config = dict(
    num_hidden_layers=15,
    intermediate_size=2048,
    norm_place='pre',
    positions='rope',
    rope_fraction=1.0,
    init_std_up=0.0546,
    learning_rate=0.00413,
    beta1=0.9,
    schedule='wsd',
    decay_fraction=1.0,
    max_seq_len=512,
)
Each number is 128 + 32 x the weight over the matrix's rms, rounded and kept within 0 to 255. Layers, rows and columns count from 0. Numbers have three digits each.

# layer 6 MLP down (transposed), 2048x256, rms 0.0546, rows 287-328, columns 96-127
138166149121070093175150111132118131123149130109171102136167073143114132136146195152155154145146
125191091120141164107139187093087108106157093081117107172188106164131127120112141150121180128177
074138146121119124135134115123174112135132085129116133101170102149167182112143104096117134098114
087125106104143153131080093161131105051130128140126138134090153141156142116134108108113170140126
157146104082077083135152112149087118102123129118140143125105122149116098135111048157216113153117
153132145127084120131139199147096120130138161205152110183166165214129128178115186100124120185108
092107081097137120135118056122110130156121142162137154125161090075101154144154116136138077132133
167179109114213093080081144105140061173099102141120154143105177159089157108156114073077131184082
187110179181096118107130101135063144128185185140081044126124109175148047111080143127077151194089
124099154142087139161107069084193065164178170133127128141103087133167118166104127102127133182129
156076140136068153140087106167146124165120112075135087104149133119110169142141080124114198154062
126162163096155085139194108093102090116139145087105113082122101172129110082145174139151110098111
111186144115062122126118062083072135139118115170102116157075087092090063130178128131115116179075
116130129117081114115078135080097167133124151128187103106153199083154120136066138147090134123167
128159188087119119101158106138082132087109079139152171125180169156091095127148128139146117111127
125157145124129090138096178164133031120117153112089151166151093076109094134146154106188168085097
091153126104125169114123117131142172153149128194159109175148121218121144045139144117116093148157
198176094191157126102169163127112102124102147132089136117192121150106146099105093153174067136108
094120094128203117160101122120070153126143176140112142111152177159120109128128122114150158163144
094172102090162092146174095083119109132132123108070132125075154109183119137132059126095147074070
162165117063162144090107185090130098120103109083146101078112111117136109097117116132183092150131
176163187117079106100130133130045092123103112141122157122155176162083191067213161103165144208107
110160178116071118125131151160126112098126114134164081122066067161116141096111092124137129092237
157088170170110106146170126095162122147197110078110125127128119134184045127120110103133108104157
123125161166106081149157082110171124150124107119121104140143166062200071139218103112117080146150
139162209121155164079147173186122106137107172100116127142142130086125105139177128172130137159075
061060152177135098081129078122102118078132124183207126105182125129128114102100121112136142094115
094104130125187116107096147121090133129137051153073105105053147060138118149149120156130119120147
142144077165104171136142170130153087195136142086103165118140145112125064113103097072087144110085
040163140138198103131136106174130118112139153107152110135156128127139083130168135115141126120102
180089164165093087150128136164205189144100143151076103083094129145106123143086147142160163138079
166065132133199116088129166077136137167184145143108147123166117130116162126094176088151108071110
113101140104131156163058133006106163109074105236131214094167168063116052129105168132085117106112
152141119117160064126125093136115168093128131158140182100162163118170145122162125101135128139026
113106130101125100064159133149143117130119108095107096078090121100143167121117127197189090107067
136078104118139151097133131157149173183139142150135108129123123136051087121112049166131091172172
189161132142140084098138134125118095165188138127119144135109180122116098137144099182141144183170
169104125105110068086117170138117122131116103120054168163157124186076147175108138123087135152125
136089152134179104109121174079140102087090079096085127121167154153115167160117107122135159121120
146123086178127143089120131126127178099086126113093094133114172107171121149127110116068103147092
062110054069134156135123082163159131140111226147114044084096123079176134145086131106082146178128
111088101102106113128152098134149138122110155156128109129177102099081156149145136163106153127196
# layer 6 MLP up, 2048x256, rms 0.0546, rows 288-328, columns 96-127
160125107117151156097123130125114160119101148155123143124112139116097121173152135081154089143122
148128111168125126166168152143137129103111116088147132103090119111160095068161136126128145114084
101090163120125162101151132129104083135116048142145138091148078121108169175114214146169136161067
127151123124177140094100173144136124083157100118068131106080150111066151109125132081131131098078
151124136100130137129130127144124203195074114162112177179142147134122184130129129129148091122123
143113155164144139115074185094114102125162085109090122191094158169148169091112152124180156051112
080170140123077170189155092187066161144108112116101142147171092146154150135089103120095088118148
147184071117117135162116132062121106155112113115121140156097126112101147106162159093095120103136
096182130170121152144165179115082145102135119209133112142177129140110161082152084148122152080170
147158091111142170119125094127149138155142155189090101113076142174115137160135158107128145100125
112124122161072180158110128160132136129136181156172199111094146163135084161116175122131144145174
113111128127104136111150113132136172182180092143141208116065207155078122171123121081135130128058
155125066132173107148170133170123159131132121154127173188097089119103186114174113130126140114115
087193126177144148109161144186098124153109076122171146144125114124117140192102135120106090105094
107133123119128112155147169112162165194123137146143172123110153100145142112164119092167140125140
169115047125140113093079188147149113143152085147153139188148117140121192112152150095196105093162
115106183149135179098206157121146162133100074140137103119127152134133124170165204084115106156141
129113146124169163113099126175126094128169136140111178124116171124083134152171123090120137080183
170100137166158140114148161113123130129102108212107088124122115127091152175145131095082161119159
079124097093133144098131104189106145063131173192125139135197145170125094217120149139144151131198
147138169136173142125165118193131180120135154120115115084145152118115147175135063149142081159149
165138115153078187139100140104159182196069075121131100106052121129075105154108104122090151126123
019140106098232139130089154135155105160103110209090130122141125129108162101149081154098147083086
179114181095146142135120119131135111159162067094117141106111159078103158119101217149139221107079
144106124129101165091096108173103107090160135128134116109146132200118134121126121153137128161126
145113138133160114144128159156064092117134098102141171137099110192163135100089104153115136105158
095163152210141118167150104114065159128175086158161175130102117097102153123148133120147080070133
177100112107183147129123142121133194101113095182152173125100136126114179092149139175100147162115
144140136085087130136146186132168125146124060161106184159075157123107172119131166143193181137175
126104159132111167213105146196114181124153168128139156114102081122119177138115145156141104193105
107111144100125134095130167108075117124114090146111112106068118120122224115113089141154087176073
165122118189127118124167130184097117179083141132168146131090117153115163129128111137168185052095
064099120208183130125169124132123074106151125112067111169113158105120143179126096109132162129205
135143163169126138144070161124112154161114140136064139111150095118144160122171095141114120109133
095132150162190138103121150112104096136135165156159139156171067172128142119118182090147172122110
082157194121109148148123119144147177121104123191095185147123117122154214134129133173053134107107
174224090135149162109205178126116085108179136174127168135127102144132126169094170078173147124134
167145118125090187145122112142132146186122134161110146122122090150064102169187108124097137143127
116091079099117164100176110181147128089156142118112216202140091136115148111153108093113115113160
154161072106183120157109100087160127111117178157109151137100107176130153189167132153111169075105
100138164123141137111123160127153115146166120113175137164112107164130195160174099093171099102159